Weights of a small GPT-style language model, trained from scratch on English Wikipedia.
Size: 12 layers, width 768, 12 heads of 64, MLP 2048 SwiGLU, vocabulary 32768.
Architecture: RMSNorm before each block, rotary positions, no biases in attention or MLP, tied embeddings, capped logits.
Training: a variant of SOAP for these matrices, 881M tokens, 6720 steps.
Each number is 200 + 40 x the weight over its row's rms, rounded and kept within 0 to 999. Layers, rows and columns count from 0. The size before them is the row's rms in percent of the matrix's.

# layer 8 MLP gate, 2048x768, rms 0.0322, rows 985-993, columns 0-255
103,131,212,144,228,318,161,197,128,118,260,197,239,228,185,240,224,189,187,265,221,172,217,202,151,219,264,177,76,189,124,189,194,179,211,181,281,206,199,184,192,179,209,326,153,190,166,152,179,206,261,202,232,220,167,171,246,156,166,220,196,226,175,153,206,111,184,168,197,219,250,188,218,222,172,150,212,180,187,208,214,228,179,209,169,189,258,183,148,277,263,194,234,166,174,251,169,125,285,218,174,99,194,182,262,238,117,219,223,189,198,239,159,134,183,154,187,233,179,211,243,266,214,208,200,244,193,218,239,189,259,206,250,249,205,227,170,187,229,215,203,205,171,163,198,184,155,236,212,187,185,164,235,207,202,200,223,234,187,219,204,266,169,177,279,266,180,173,293,143,150,209,193,148,319,157,121,184,214,191,180,204,228,194,236,164,250,242,209,264,104,141,238,267,200,232,236,192,165,152,229,158,185,65,157,214,218,340,229,231,220,188,217,212,219,188,193,193,165,232,231,226,239,146,179,200,190,204,167,195,232,234,220,242,270,206,217,186,228,209,220,182,216,208,222,242,182,298,211,286,189,164,245,246,185,261,218
098,250,186,214,208,226,250,183,212,172,261,101,225,171,123,274,221,192,201,209,187,239,238,197,243,217,210,129,155,267,193,218,232,164,302,233,301,228,207,165,215,184,216,140,248,188,260,241,205,177,176,118,169,166,235,183,264,194,171,261,215,224,140,222,187,224,194,230,215,226,208,240,197,199,181,211,167,236,209,176,165,230,265,182,258,202,202,219,157,200,201,212,206,210,181,184,199,137,235,180,105,194,174,243,242,241,222,222,241,214,246,267,176,143,224,236,198,211,216,190,213,217,182,268,209,209,267,204,246,241,181,203,191,135,153,190,216,168,204,263,247,178,211,218,123,225,251,213,168,202,224,175,141,216,232,191,132,155,205,119,186,134,125,206,165,230,260,240,234,193,204,205,224,143,197,319,168,153,151,239,179,174,202,229,190,247,168,178,235,290,306,135,151,179,160,165,183,266,241,125,228,151,282,241,155,159,226,112,188,153,235,227,221,194,241,236,178,217,218,120,161,220,209,190,165,223,213,244,235,262,231,104,153,165,237,161,264,171,174,115,194,265,254,232,184,196,183,225,179,255,152,231,235,125,244,221,195
097,145,171,187,218,262,149,241,248,256,129,220,165,194,210,210,229,231,206,218,221,255,158,147,114,191,192,148,122,173,155,150,244,212,202,208,173,199,218,164,153,231,202,254,187,201,206,192,196,193,205,173,267,196,241,245,125,155,327,190,187,235,225,190,171,167,227,223,141,140,140,235,262,178,192,191,230,241,229,193,110,174,180,240,206,244,230,185,222,245,127,177,152,243,158,187,194,130,251,272,217,226,190,216,229,199,220,188,209,192,173,265,196,214,235,186,225,200,201,214,203,247,163,248,213,152,158,184,122,163,258,253,247,163,221,179,150,231,152,195,165,128,240,238,190,177,203,168,126,139,206,182,207,198,188,179,218,236,142,216,247,201,135,210,207,211,210,198,179,189,270,201,184,203,155,262,205,227,181,234,244,231,205,287,177,152,291,128,175,303,229,159,223,205,299,187,152,193,147,282,161,237,221,199,185,217,239,266,195,197,136,163,194,194,156,163,213,159,218,195,229,268,241,180,113,148,243,134,178,257,234,221,235,176,244,222,214,196,220,218,234,175,245,278,145,132,237,220,225,186,116,224,225,151,154,216,292
098,245,199,138,185,228,213,214,147,214,192,193,163,187,165,237,197,193,222,227,224,236,201,162,161,209,230,299,232,173,151,273,243,167,198,198,261,200,242,136,180,245,208,198,222,199,202,256,219,199,199,144,219,211,201,201,165,142,272,231,232,232,270,150,204,146,196,157,251,205,274,171,200,164,222,152,214,219,225,151,270,178,182,208,101,220,194,199,232,231,235,231,168,273,224,228,272,262,236,119,234,193,186,184,173,213,237,163,197,315,164,186,129,171,203,124,192,199,256,140,209,254,215,206,214,141,200,225,161,226,183,210,225,209,239,180,266,159,203,237,190,198,115,124,202,238,216,223,153,148,194,143,181,143,224,209,282,250,201,103,142,231,184,131,149,258,219,182,211,257,257,241,207,184,169,143,162,241,181,253,212,124,228,209,201,266,184,188,161,204,201,241,121,229,191,206,171,188,214,144,214,183,173,262,137,204,128,207,130,191,192,184,144,168,145,187,175,204,250,205,226,250,125,189,198,220,175,182,178,215,214,243,232,220,120,247,201,292,250,196,193,216,205,194,163,205,204,147,204,85,145,185,234,209,194,228,206
099,195,192,225,223,178,260,232,226,183,222,232,223,269,200,155,202,236,178,220,271,184,219,231,204,180,203,109,199,243,231,190,204,230,155,223,205,213,203,186,168,273,141,196,211,188,208,209,215,260,193,230,231,207,136,185,216,230,199,212,226,253,95,211,174,233,173,186,266,173,251,152,189,230,241,175,206,196,191,233,113,147,221,236,160,158,248,176,157,190,195,159,252,172,226,199,205,216,216,250,218,227,249,134,153,228,221,169,214,129,194,169,154,244,202,233,242,157,183,282,253,236,152,135,238,280,202,184,145,254,177,228,199,284,216,224,194,225,269,180,161,236,150,182,234,249,177,211,238,209,234,163,275,275,177,226,183,279,198,274,77,236,192,181,205,223,307,178,188,199,194,164,212,187,168,126,281,137,184,152,173,286,229,272,214,226,124,218,205,216,131,147,220,106,209,175,226,151,254,256,184,238,179,149,198,213,199,206,135,188,224,271,152,230,214,153,177,215,230,232,203,210,215,194,208,251,95,143,198,234,274,186,192,207,224,187,181,193,197,190,177,183,199,197,172,229,203,308,169,163,144,202,239,200,181,217,159
096,193,173,242,192,235,244,264,207,133,218,192,138,230,173,202,130,200,277,205,235,167,201,174,246,235,187,185,163,227,168,160,198,203,134,212,228,213,177,214,177,171,272,233,181,92,140,172,187,207,205,173,162,226,176,241,247,156,164,240,221,160,179,241,245,197,200,189,163,200,164,174,189,254,186,245,192,232,224,179,159,154,184,297,256,200,222,209,211,195,163,329,197,155,213,206,175,164,237,140,196,139,263,212,176,192,240,243,213,242,211,140,240,210,211,169,165,247,130,209,197,190,182,190,176,176,210,206,262,208,175,227,200,208,187,202,219,126,128,218,215,275,106,180,171,165,229,173,185,179,227,207,209,242,267,173,126,218,255,153,298,239,175,143,162,209,196,296,205,182,161,212,231,202,171,195,223,158,240,230,263,218,236,158,171,283,199,161,209,319,280,199,172,211,158,215,222,186,222,205,287,182,236,203,212,99,270,188,248,220,229,189,199,218,148,179,224,199,221,160,180,156,182,229,209,191,219,204,219,221,236,235,141,129,195,177,162,189,231,178,176,166,174,262,218,226,200,227,200,182,197,148,218,176,250,280,209
101,212,134,237,157,212,240,254,234,184,220,189,161,221,245,183,171,284,192,248,166,157,227,193,177,222,179,253,200,240,196,213,169,175,86,139,212,209,212,239,170,221,148,242,238,212,196,234,156,229,165,247,185,267,198,221,229,181,169,132,204,169,197,180,162,149,219,273,261,193,130,233,187,185,247,175,249,238,225,285,178,179,169,226,197,139,219,178,268,179,234,305,287,163,212,176,158,258,133,238,118,168,232,196,189,222,233,184,132,179,249,122,172,156,191,121,173,276,237,217,232,205,222,270,195,245,247,188,178,233,280,239,196,204,200,210,234,169,180,168,190,219,239,257,216,201,209,122,290,154,205,198,206,217,70,230,212,233,152,157,195,235,192,225,198,131,219,175,245,206,95,145,107,195,206,235,266,171,236,214,150,195,260,224,181,167,236,242,215,195,237,302,163,190,241,239,187,160,143,181,287,155,152,220,166,242,217,278,134,233,121,176,262,118,164,148,265,253,209,232,268,208,193,173,235,259,243,218,139,261,243,243,228,153,242,223,149,180,236,181,163,151,216,179,193,146,182,178,231,208,193,228,206,206,176,214,170
096,209,190,208,157,223,262,255,287,213,222,201,192,179,210,203,161,177,279,164,276,208,239,170,277,154,185,211,178,158,200,245,134,172,171,254,230,146,193,173,135,197,236,213,129,154,147,190,221,130,214,181,194,224,238,265,179,172,150,226,236,204,232,183,185,190,193,122,170,245,200,158,111,192,179,208,147,214,156,168,173,192,226,164,256,156,217,185,277,168,244,141,183,227,165,236,197,215,229,247,211,206,204,242,204,101,203,167,185,219,279,126,211,185,192,258,271,293,199,155,203,187,188,277,175,260,178,257,224,291,168,235,199,207,177,187,206,288,213,169,119,200,260,238,201,291,135,241,211,192,186,223,154,271,210,171,166,118,111,202,263,177,204,177,183,239,175,221,261,181,168,214,259,145,177,194,191,186,130,222,209,182,227,265,256,294,140,184,221,224,209,241,162,150,202,123,229,110,191,130,211,237,214,236,184,200,171,221,161,229,249,199,188,258,204,200,211,235,134,223,146,156,200,185,248,192,207,216,146,190,166,103,252,221,193,174,198,221,180,232,254,234,207,208,203,137,165,256,196,175,189,128,181,170,253,227,240
100,198,195,167,333,173,198,170,239,195,153,177,253,279,239,212,193,243,131,232,193,202,250,142,244,274,218,203,277,215,254,208,182,272,225,175,153,155,238,168,253,269,182,190,181,202,181,231,166,160,256,218,179,212,238,124,195,212,153,179,134,117,197,203,166,135,224,209,223,242,219,263,211,214,183,191,183,227,140,140,217,161,202,237,191,199,254,302,201,161,191,187,172,146,201,80,221,196,243,206,226,185,184,180,119,174,217,232,257,234,230,129,202,209,223,143,213,176,223,220,216,223,215,172,198,216,193,227,213,146,214,257,204,240,195,175,133,225,253,247,239,205,167,187,196,193,169,211,239,184,236,181,151,187,224,180,169,178,199,161,213,123,203,283,206,236,199,253,197,209,193,138,191,173,222,235,227,211,179,244,148,160,155,147,210,195,184,211,186,153,134,269,149,169,212,205,201,252,251,206,151,119,248,209,180,183,215,130,209,150,134,171,241,202,303,195,218,155,199,209,193,242,144,178,135,203,251,250,232,231,217,214,199,130,187,207,280,160,200,224,187,251,240,169,214,125,159,202,195,192,151,183,204,180,109,149,283
# layer 8 MLP up, 2048x768, rms 0.0322, rows 985-993, columns 0-255
099,199,312,160,174,198,217,152,224,193,180,189,195,144,189,239,233,209,244,132,200,154,200,197,186,255,171,149,213,152,203,212,221,212,155,225,228,227,280,115,163,133,215,227,171,196,237,193,206,232,229,220,277,172,199,216,139,180,134,233,170,187,261,183,340,221,233,168,276,171,176,143,241,271,197,201,206,208,256,242,176,268,177,184,188,262,129,201,245,172,165,215,164,164,149,165,249,170,161,195,191,248,253,165,181,207,165,182,221,189,155,113,198,215,205,284,241,187,224,141,279,198,207,137,160,211,248,127,194,135,175,184,229,201,266,171,221,158,209,205,159,222,184,207,259,185,185,227,162,170,210,241,142,208,208,275,169,200,264,117,193,163,153,193,190,189,219,223,132,248,220,190,146,223,188,193,165,138,206,146,224,127,203,178,210,181,247,212,214,259,146,220,197,183,172,205,187,227,269,242,228,212,115,184,200,188,241,114,174,187,240,204,211,177,251,221,139,190,165,207,162,135,244,179,157,216,187,190,170,193,245,170,234,170,186,293,190,164,222,167,205,162,195,228,135,216,226,169,134,178,195,145,173,203,142,227,191
098,170,234,229,175,244,209,190,255,225,154,183,154,179,236,210,173,265,138,208,281,219,237,204,252,235,240,236,237,203,212,130,136,211,177,238,260,148,172,141,190,201,239,287,239,249,233,228,186,140,185,176,189,268,241,246,127,160,212,205,164,217,223,222,145,202,213,235,205,236,148,118,187,148,183,150,183,230,229,156,201,104,202,133,150,202,236,141,211,214,224,144,215,209,114,170,125,194,229,201,222,204,224,166,141,224,200,184,232,213,179,134,194,243,195,204,209,145,197,217,192,228,180,281,218,233,242,200,204,159,201,128,202,141,225,168,142,221,242,183,185,279,204,173,184,185,162,282,235,205,192,180,185,182,273,173,193,236,240,191,177,230,209,110,229,191,190,212,165,186,197,238,144,234,183,176,199,279,243,203,135,180,145,231,204,228,135,198,133,186,131,72,260,164,210,238,214,155,140,195,101,219,164,215,162,229,235,168,300,177,161,180,239,221,226,227,222,266,229,243,192,207,196,164,224,207,162,220,235,223,212,232,156,169,220,203,182,140,175,229,160,145,202,249,180,234,287,192,99,211,255,170,233,220,179,196,254
096,211,253,186,156,178,164,180,206,156,175,228,136,237,163,229,153,238,211,238,169,281,137,190,184,189,174,176,144,246,200,160,169,235,220,187,196,183,227,148,173,242,185,221,182,272,121,144,262,302,227,115,227,220,142,208,220,181,215,224,184,173,198,175,142,186,164,233,140,217,203,183,138,190,184,183,159,219,178,230,198,242,247,275,214,193,190,240,210,236,139,238,185,171,150,216,190,228,225,135,140,195,224,215,174,147,202,244,187,229,175,262,221,267,228,168,192,223,231,283,232,191,176,255,220,273,241,181,199,236,183,199,231,222,174,187,249,218,210,248,156,222,259,193,243,221,228,266,191,130,237,204,126,227,140,225,212,182,176,195,257,137,198,150,221,202,200,223,198,208,197,203,221,148,194,181,210,213,144,148,154,231,192,175,161,165,205,142,184,220,194,234,150,210,238,177,167,211,232,236,134,182,256,162,217,254,147,181,144,158,205,207,203,261,216,205,244,293,234,251,231,144,201,149,229,192,196,155,145,226,261,160,168,198,259,146,203,220,178,236,173,240,264,212,167,230,199,246,218,208,267,131,177,239,231,175,283
100,183,155,240,193,256,263,251,285,168,194,203,258,170,152,155,161,253,221,199,230,217,214,83,156,196,203,158,226,129,229,149,138,201,273,176,164,232,151,74,140,209,180,134,185,114,189,171,228,199,181,243,262,184,212,245,119,206,138,162,165,160,227,261,207,203,167,165,204,258,198,215,200,169,168,159,134,245,129,238,168,215,132,234,148,319,205,261,134,260,219,180,180,178,144,265,195,112,186,136,159,198,312,233,204,198,167,227,186,247,274,232,213,207,228,164,188,254,181,218,155,207,177,198,172,207,206,232,285,272,224,226,190,134,225,297,218,228,255,237,230,216,177,190,221,214,185,150,151,147,185,224,138,250,197,248,199,191,210,218,253,175,185,288,205,156,187,225,235,251,206,262,131,219,172,227,215,109,189,256,192,192,190,206,224,125,161,234,234,163,183,232,212,211,221,205,249,166,160,188,186,181,296,251,226,201,220,204,99,203,107,173,192,192,211,142,264,251,169,213,232,171,208,289,168,146,208,242,205,142,209,267,197,156,157,196,225,184,187,251,255,209,201,173,214,175,211,240,235,232,181,227,279,250,196,195,176
106,255,206,226,117,279,168,220,215,206,190,188,230,200,230,193,244,100,190,211,251,154,162,145,222,207,170,142,205,143,172,96,239,190,176,191,124,239,152,158,276,157,206,206,161,122,184,181,139,213,232,336,222,222,187,195,253,248,274,132,222,233,205,251,191,258,239,191,201,187,243,179,198,221,187,241,162,265,190,241,228,277,210,217,265,211,222,201,210,175,231,186,150,183,274,286,212,192,217,231,191,199,282,268,191,104,63,210,236,133,181,252,208,118,183,72,183,222,169,215,265,220,250,178,226,266,288,89,204,207,213,153,195,126,195,199,149,201,209,205,245,239,251,204,266,150,258,218,168,197,136,121,143,253,175,158,195,174,212,138,262,206,151,199,159,172,192,238,177,179,190,216,191,181,189,203,137,349,155,184,257,229,221,163,244,171,211,156,209,185,201,335,189,212,167,186,188,149,239,152,244,207,195,238,231,176,190,211,199,165,177,196,235,187,214,155,170,243,177,202,264,195,214,164,247,226,194,194,167,156,200,216,211,194,199,239,176,151,241,243,111,135,147,156,210,169,185,143,159,181,217,175,149,200,206,191,155
101,231,176,303,196,159,155,186,188,138,245,228,247,233,171,200,192,248,169,190,174,158,166,184,206,337,150,209,227,154,199,182,241,251,205,191,196,257,227,181,234,157,256,261,204,154,259,231,230,207,190,210,193,220,230,191,243,217,171,175,138,142,194,211,227,205,169,169,178,173,238,214,102,205,172,157,148,150,189,308,190,195,166,207,226,169,148,188,154,154,217,212,197,197,195,203,150,242,178,235,217,240,196,161,198,155,154,199,341,220,146,171,179,228,229,188,261,255,168,164,202,249,215,194,167,106,99,184,191,251,159,163,142,279,152,167,234,236,209,173,182,189,179,198,186,234,188,175,182,237,213,172,179,206,169,184,204,246,124,228,179,208,203,241,214,134,221,193,227,177,271,116,242,182,167,167,216,158,215,189,173,242,196,197,188,239,184,231,179,219,127,176,215,206,250,188,205,214,202,204,194,207,198,162,109,125,147,183,266,191,143,182,160,196,208,249,196,179,238,208,189,168,175,170,180,155,193,225,235,135,245,242,220,187,208,191,162,160,200,197,232,244,216,192,189,229,138,311,251,240,244,177,223,202,307,245,238
101,209,159,205,173,184,153,229,154,183,168,168,165,239,249,218,223,167,222,258,177,233,217,226,170,149,157,208,135,260,170,208,161,107,183,165,294,188,174,152,207,199,175,130,140,258,209,210,181,212,186,254,137,280,180,209,248,266,108,150,277,229,199,224,206,190,247,234,201,194,144,218,280,119,154,204,304,221,156,173,237,172,191,227,204,157,164,215,222,174,212,223,198,229,220,230,156,208,227,284,244,229,220,193,226,208,213,194,190,178,236,131,159,199,174,217,143,218,243,212,156,183,211,203,216,195,251,191,173,179,205,159,194,223,181,232,212,209,138,172,192,167,196,190,219,208,258,190,241,216,217,245,229,188,167,192,223,244,193,149,161,235,116,209,133,195,239,115,184,195,212,214,199,171,222,201,278,270,216,159,106,183,263,246,189,222,164,210,211,177,173,193,216,218,183,211,217,223,189,284,214,183,326,255,187,250,231,162,214,188,258,224,195,197,195,182,238,108,231,195,182,228,130,224,269,203,179,103,184,200,249,211,203,207,209,255,258,162,139,226,194,260,179,245,210,204,201,235,185,202,269,214,214,139,200,169,196
097,226,195,216,136,283,153,153,227,173,155,104,225,168,222,224,241,207,174,188,296,176,147,220,229,189,161,155,161,234,117,145,199,198,186,213,183,133,242,146,161,193,243,210,238,206,170,142,246,278,204,254,166,131,142,169,139,237,216,204,179,170,224,119,212,147,185,199,228,288,203,219,202,164,158,168,169,172,248,247,200,249,197,266,265,173,224,298,182,222,110,215,254,176,262,240,258,219,205,191,228,170,227,245,211,279,193,150,214,251,192,216,223,235,164,233,66,240,162,189,218,199,156,203,171,271,140,227,206,248,247,167,246,233,215,209,144,167,174,214,227,266,176,193,211,203,227,143,198,252,181,196,176,244,200,190,144,200,190,54,169,175,218,259,204,177,125,202,282,242,224,184,186,222,224,179,204,212,164,187,220,210,201,225,148,166,160,186,198,173,182,289,212,226,199,221,193,191,210,231,152,220,167,222,236,174,167,260,175,155,174,173,248,149,184,161,209,196,214,229,160,183,232,124,214,266,246,171,218,218,179,195,256,162,176,178,213,217,152,251,258,221,140,194,186,209,260,162,187,241,231,210,207,177,241,182,137
102,175,144,254,185,217,191,225,173,166,248,211,110,164,196,252,212,168,239,174,203,125,180,208,238,179,214,230,170,305,100,171,260,205,193,257,199,148,176,255,225,99,220,164,188,219,164,158,161,237,160,152,212,198,244,199,220,156,220,226,230,188,250,260,195,215,215,165,230,166,220,143,196,230,149,230,255,200,186,206,211,168,234,86,198,188,193,188,221,137,230,243,297,267,249,192,166,120,183,147,256,177,195,143,156,238,256,132,254,101,174,239,313,178,224,229,207,175,192,225,217,211,125,176,266,156,189,173,106,259,124,162,160,170,200,164,209,221,194,209,210,160,197,258,169,180,220,195,227,182,163,141,177,117,207,200,108,162,162,208,230,186,194,189,180,168,234,130,263,214,292,219,194,223,214,166,224,136,282,208,220,210,215,199,221,266,243,186,225,147,248,188,208,225,155,133,232,230,117,170,201,258,153,249,125,111,185,209,208,263,217,227,171,228,192,182,135,212,250,166,219,223,197,215,223,133,227,152,281,183,135,210,210,195,175,204,93,148,183,189,280,192,117,233,198,266,188,242,264,132,205,196,168,280,197,221,152
# layer 8 MLP down (transposed), 2048x768, rms 0.0322, rows 985-993, columns 0-255
105,237,295,192,182,185,243,210,59,233,188,118,233,148,226,207,214,273,193,170,188,156,215,230,178,214,229,182,220,200,211,194,204,226,204,216,217,275,141,155,188,214,256,222,227,205,264,197,116,179,187,187,202,214,217,263,230,174,255,190,190,217,210,185,281,140,151,188,268,154,218,189,177,202,235,319,211,122,237,173,150,178,294,266,170,256,148,260,157,201,159,199,166,164,113,196,204,169,194,207,177,293,259,223,171,222,241,224,214,124,169,190,186,184,194,262,173,211,156,131,225,149,260,245,203,162,180,138,256,187,173,281,312,256,214,167,182,252,270,250,212,230,198,156,169,235,197,200,249,229,196,200,159,222,202,199,186,206,259,192,311,201,153,218,168,156,159,264,227,288,268,173,251,187,186,160,242,188,171,229,213,185,218,260,159,163,332,177,219,268,207,252,164,224,228,189,238,250,217,186,204,248,104,149,197,179,212,155,215,228,238,210,232,213,180,181,278,180,141,223,237,211,248,213,146,168,180,211,212,260,222,152,211,266,220,245,147,233,163,258,154,225,153,202,152,226,214,198,180,207,267,218,252,159,148,210,228
100,175,279,239,164,248,125,257,179,212,168,150,84,176,235,227,181,229,184,131,246,183,158,238,182,149,223,199,213,199,190,198,185,151,96,235,204,192,212,216,209,192,158,160,236,201,190,167,217,132,149,186,217,198,260,211,141,250,168,252,162,191,160,223,150,204,227,218,162,300,218,200,199,197,237,223,134,263,198,245,194,155,211,179,245,176,263,222,195,209,204,198,243,169,220,195,208,298,208,240,141,264,167,132,136,152,141,175,197,148,122,172,212,241,193,206,202,205,203,175,146,222,251,114,135,216,186,154,159,161,274,161,218,182,206,183,210,217,220,265,175,167,162,223,266,242,175,178,179,175,284,261,238,196,257,288,255,170,258,210,162,284,188,178,191,86,193,282,124,255,185,283,235,165,184,212,211,231,203,145,226,229,129,138,185,211,240,210,167,230,141,222,248,215,315,279,107,135,171,222,227,253,148,209,158,274,203,177,132,218,225,185,126,206,199,205,250,235,214,232,134,211,214,188,149,187,249,202,233,165,209,198,232,134,238,228,179,169,169,200,205,156,197,234,220,181,249,181,202,123,253,186,175,214,169,200,130
097,158,213,120,248,162,142,154,188,245,174,153,158,179,226,195,168,194,231,175,229,211,148,286,154,217,244,208,215,131,224,216,301,250,259,260,146,140,234,216,197,174,186,258,182,262,161,195,254,209,189,181,224,159,140,193,158,244,252,234,172,246,159,223,229,149,265,145,215,217,141,173,212,216,209,106,106,166,129,240,223,185,192,179,288,216,211,233,232,132,182,117,246,199,202,176,151,214,253,212,143,169,204,202,193,224,184,177,196,199,218,216,213,195,194,247,236,178,256,180,127,227,152,148,182,170,287,196,165,203,247,150,211,246,115,245,275,264,186,191,193,168,200,150,215,219,194,213,188,191,224,184,203,125,193,195,107,193,212,209,221,166,144,133,242,221,192,214,187,219,183,197,143,181,227,103,199,207,163,208,221,298,255,227,185,186,234,175,197,156,213,202,121,223,296,146,137,267,170,192,122,208,235,194,220,259,304,186,99,202,228,177,219,244,166,169,195,232,220,180,198,203,216,140,195,216,230,216,163,284,211,226,232,227,193,209,219,234,254,149,224,220,220,174,174,179,152,269,128,153,126,192,332,93,176,208,110
096,188,238,170,253,253,234,207,217,183,180,204,227,134,173,184,274,204,194,194,285,241,147,209,105,194,179,247,164,162,206,209,206,219,186,192,257,165,240,223,203,241,226,176,200,220,210,208,196,169,143,202,157,199,120,207,177,222,209,221,170,195,157,201,152,234,230,214,166,202,246,206,293,238,173,266,204,210,240,213,244,85,146,235,235,161,272,176,267,153,170,195,232,248,194,181,201,216,251,302,104,265,173,181,156,195,198,156,224,162,256,175,157,267,187,183,234,232,195,262,113,153,200,120,113,201,187,233,265,167,156,236,221,163,222,197,151,245,167,192,232,243,154,194,253,207,205,268,173,248,212,168,228,218,207,176,203,128,211,162,213,242,162,233,183,206,190,124,236,252,198,161,187,206,146,235,208,189,243,212,216,174,165,181,200,113,214,191,111,194,216,182,242,176,230,244,259,268,233,149,203,144,220,197,239,212,153,171,218,204,229,201,156,230,200,184,230,212,159,208,178,225,131,201,154,228,224,209,193,132,193,219,228,202,293,187,178,179,160,245,188,187,227,222,228,184,183,249,158,197,181,222,216,243,216,210,171
098,265,204,195,134,178,160,250,230,203,158,219,181,165,242,189,248,231,235,209,212,172,167,170,201,155,239,235,219,238,186,165,261,248,141,198,236,173,238,218,182,231,256,142,193,201,156,237,197,219,200,255,228,195,211,200,261,169,176,164,229,261,97,223,166,153,186,187,153,184,264,176,177,140,180,184,177,199,222,219,177,184,222,209,267,167,248,204,181,260,209,237,225,168,192,271,197,200,199,202,211,199,286,245,180,174,157,234,288,131,213,229,192,185,135,154,200,166,153,199,241,254,168,227,149,163,228,172,204,174,214,185,246,253,212,175,235,216,240,182,179,228,201,227,198,195,235,230,203,238,188,244,230,284,231,150,114,196,228,237,212,252,194,226,196,162,202,184,256,183,208,240,181,193,184,180,179,160,176,199,165,210,195,158,230,233,240,221,220,223,204,244,167,213,98,226,210,241,174,159,178,149,264,171,171,286,223,161,179,228,143,243,270,173,217,256,148,274,151,236,199,234,267,229,216,169,232,190,149,252,222,232,296,183,144,188,215,176,171,139,148,171,240,228,221,214,231,152,213,171,215,190,183,221,202,185,190
100,197,198,181,250,246,234,194,281,132,191,198,218,210,187,211,181,177,143,224,202,159,199,194,202,180,151,257,211,173,191,221,203,190,197,151,213,230,220,215,209,197,175,185,228,202,228,168,214,204,229,213,188,181,194,129,216,205,203,236,212,137,215,224,303,203,175,208,296,143,192,201,174,233,253,253,183,226,213,255,194,254,227,213,237,158,204,250,181,202,162,216,195,192,263,201,235,155,239,263,159,270,175,189,187,184,182,190,264,173,177,177,241,172,221,159,265,205,196,211,179,123,195,226,166,191,166,241,174,303,115,172,236,303,203,202,199,191,203,136,219,226,176,146,236,188,198,197,220,187,268,203,215,234,153,281,239,212,137,226,169,169,263,206,271,161,204,142,173,266,157,130,275,288,191,130,215,129,147,241,235,196,226,167,138,169,216,227,142,247,213,267,197,228,221,193,242,145,307,252,244,239,179,116,138,164,220,147,231,235,213,238,197,228,174,294,167,216,184,228,272,209,216,104,208,217,194,197,177,298,251,86,212,177,113,255,215,141,149,107,250,198,248,218,253,206,211,199,170,213,199,187,192,259,236,214,236
101,290,182,173,178,185,182,228,196,266,197,222,118,164,213,174,221,188,251,176,190,120,261,147,180,182,206,157,221,174,179,205,281,206,199,180,245,171,179,141,159,270,176,171,187,186,197,119,208,213,156,182,201,204,210,246,251,201,195,191,160,212,162,199,282,247,164,203,228,228,237,239,203,160,201,223,259,184,214,183,203,201,176,213,236,197,248,175,220,219,261,189,146,212,199,169,177,156,136,229,146,229,306,180,116,223,185,231,241,148,204,176,286,197,219,183,219,223,211,230,174,187,178,140,155,210,190,210,242,118,221,235,178,319,191,233,191,195,286,103,136,255,235,154,208,193,161,167,192,156,237,193,205,213,156,148,197,132,225,220,173,172,155,241,194,258,258,193,182,227,173,197,215,158,166,147,186,209,164,123,173,206,237,223,211,192,172,155,199,229,208,132,247,216,227,186,219,212,197,178,181,221,315,193,149,170,212,197,253,269,241,244,207,237,191,252,119,201,223,233,121,217,218,209,192,211,191,177,251,172,250,179,110,207,235,202,212,220,184,200,150,215,212,218,184,235,210,180,162,195,201,260,207,146,227,250,200
090,262,161,191,142,131,154,247,237,212,232,179,187,238,242,200,182,219,216,198,178,169,197,153,218,283,136,188,176,166,217,281,211,203,225,199,224,259,250,226,203,238,239,217,260,196,250,183,235,171,224,196,168,186,181,227,200,253,151,127,267,145,269,174,206,194,218,161,267,263,159,167,215,137,203,206,169,226,251,232,100,129,202,257,156,169,214,185,241,270,183,135,138,175,213,192,190,194,165,231,206,245,266,247,236,249,246,160,194,172,221,227,276,183,140,144,183,154,225,190,165,205,246,176,282,149,180,268,323,248,185,223,142,200,146,219,185,155,190,226,197,166,177,179,145,173,176,159,171,191,296,140,217,184,230,220,183,167,152,173,147,221,166,296,156,228,196,130,223,108,194,196,228,161,315,197,218,176,175,235,107,239,201,224,222,190,248,264,191,208,123,144,183,223,163,214,259,136,193,117,187,228,159,288,178,232,211,238,238,174,180,195,230,190,176,210,146,263,172,279,165,191,180,174,127,233,233,211,215,235,199,174,185,229,247,175,142,158,267,220,225,177,213,171,193,123,214,161,197,208,168,207,186,135,231,110,226
106,241,225,184,266,204,167,280,190,153,200,223,176,144,156,119,212,213,203,171,113,193,160,239,153,213,101,211,190,161,269,190,224,149,297,194,256,131,179,242,246,177,196,194,232,206,233,181,134,178,158,123,123,180,237,164,199,214,258,169,209,174,157,139,109,266,236,185,180,124,156,55,323,283,218,227,218,257,159,240,196,150,184,119,119,211,215,201,198,210,243,235,167,195,192,173,193,182,227,133,144,266,281,187,120,230,235,242,164,210,183,190,182,203,283,160,279,241,260,159,126,109,164,238,269,200,155,211,151,160,142,228,184,146,158,187,183,149,217,142,185,131,190,263,256,192,218,165,203,160,144,112,160,228,225,172,152,183,205,156,229,187,220,200,224,149,215,227,165,146,191,207,181,211,244,223,192,179,265,223,180,200,207,175,211,178,134,184,169,181,171,151,196,265,230,187,191,202,204,134,204,258,231,199,194,215,219,183,217,174,242,229,234,193,144,175,160,220,262,232,146,252,204,225,216,198,237,229,222,164,158,198,211,261,174,178,196,196,200,250,272,163,236,149,207,210,255,133,231,158,180,225,186,208,215,206,145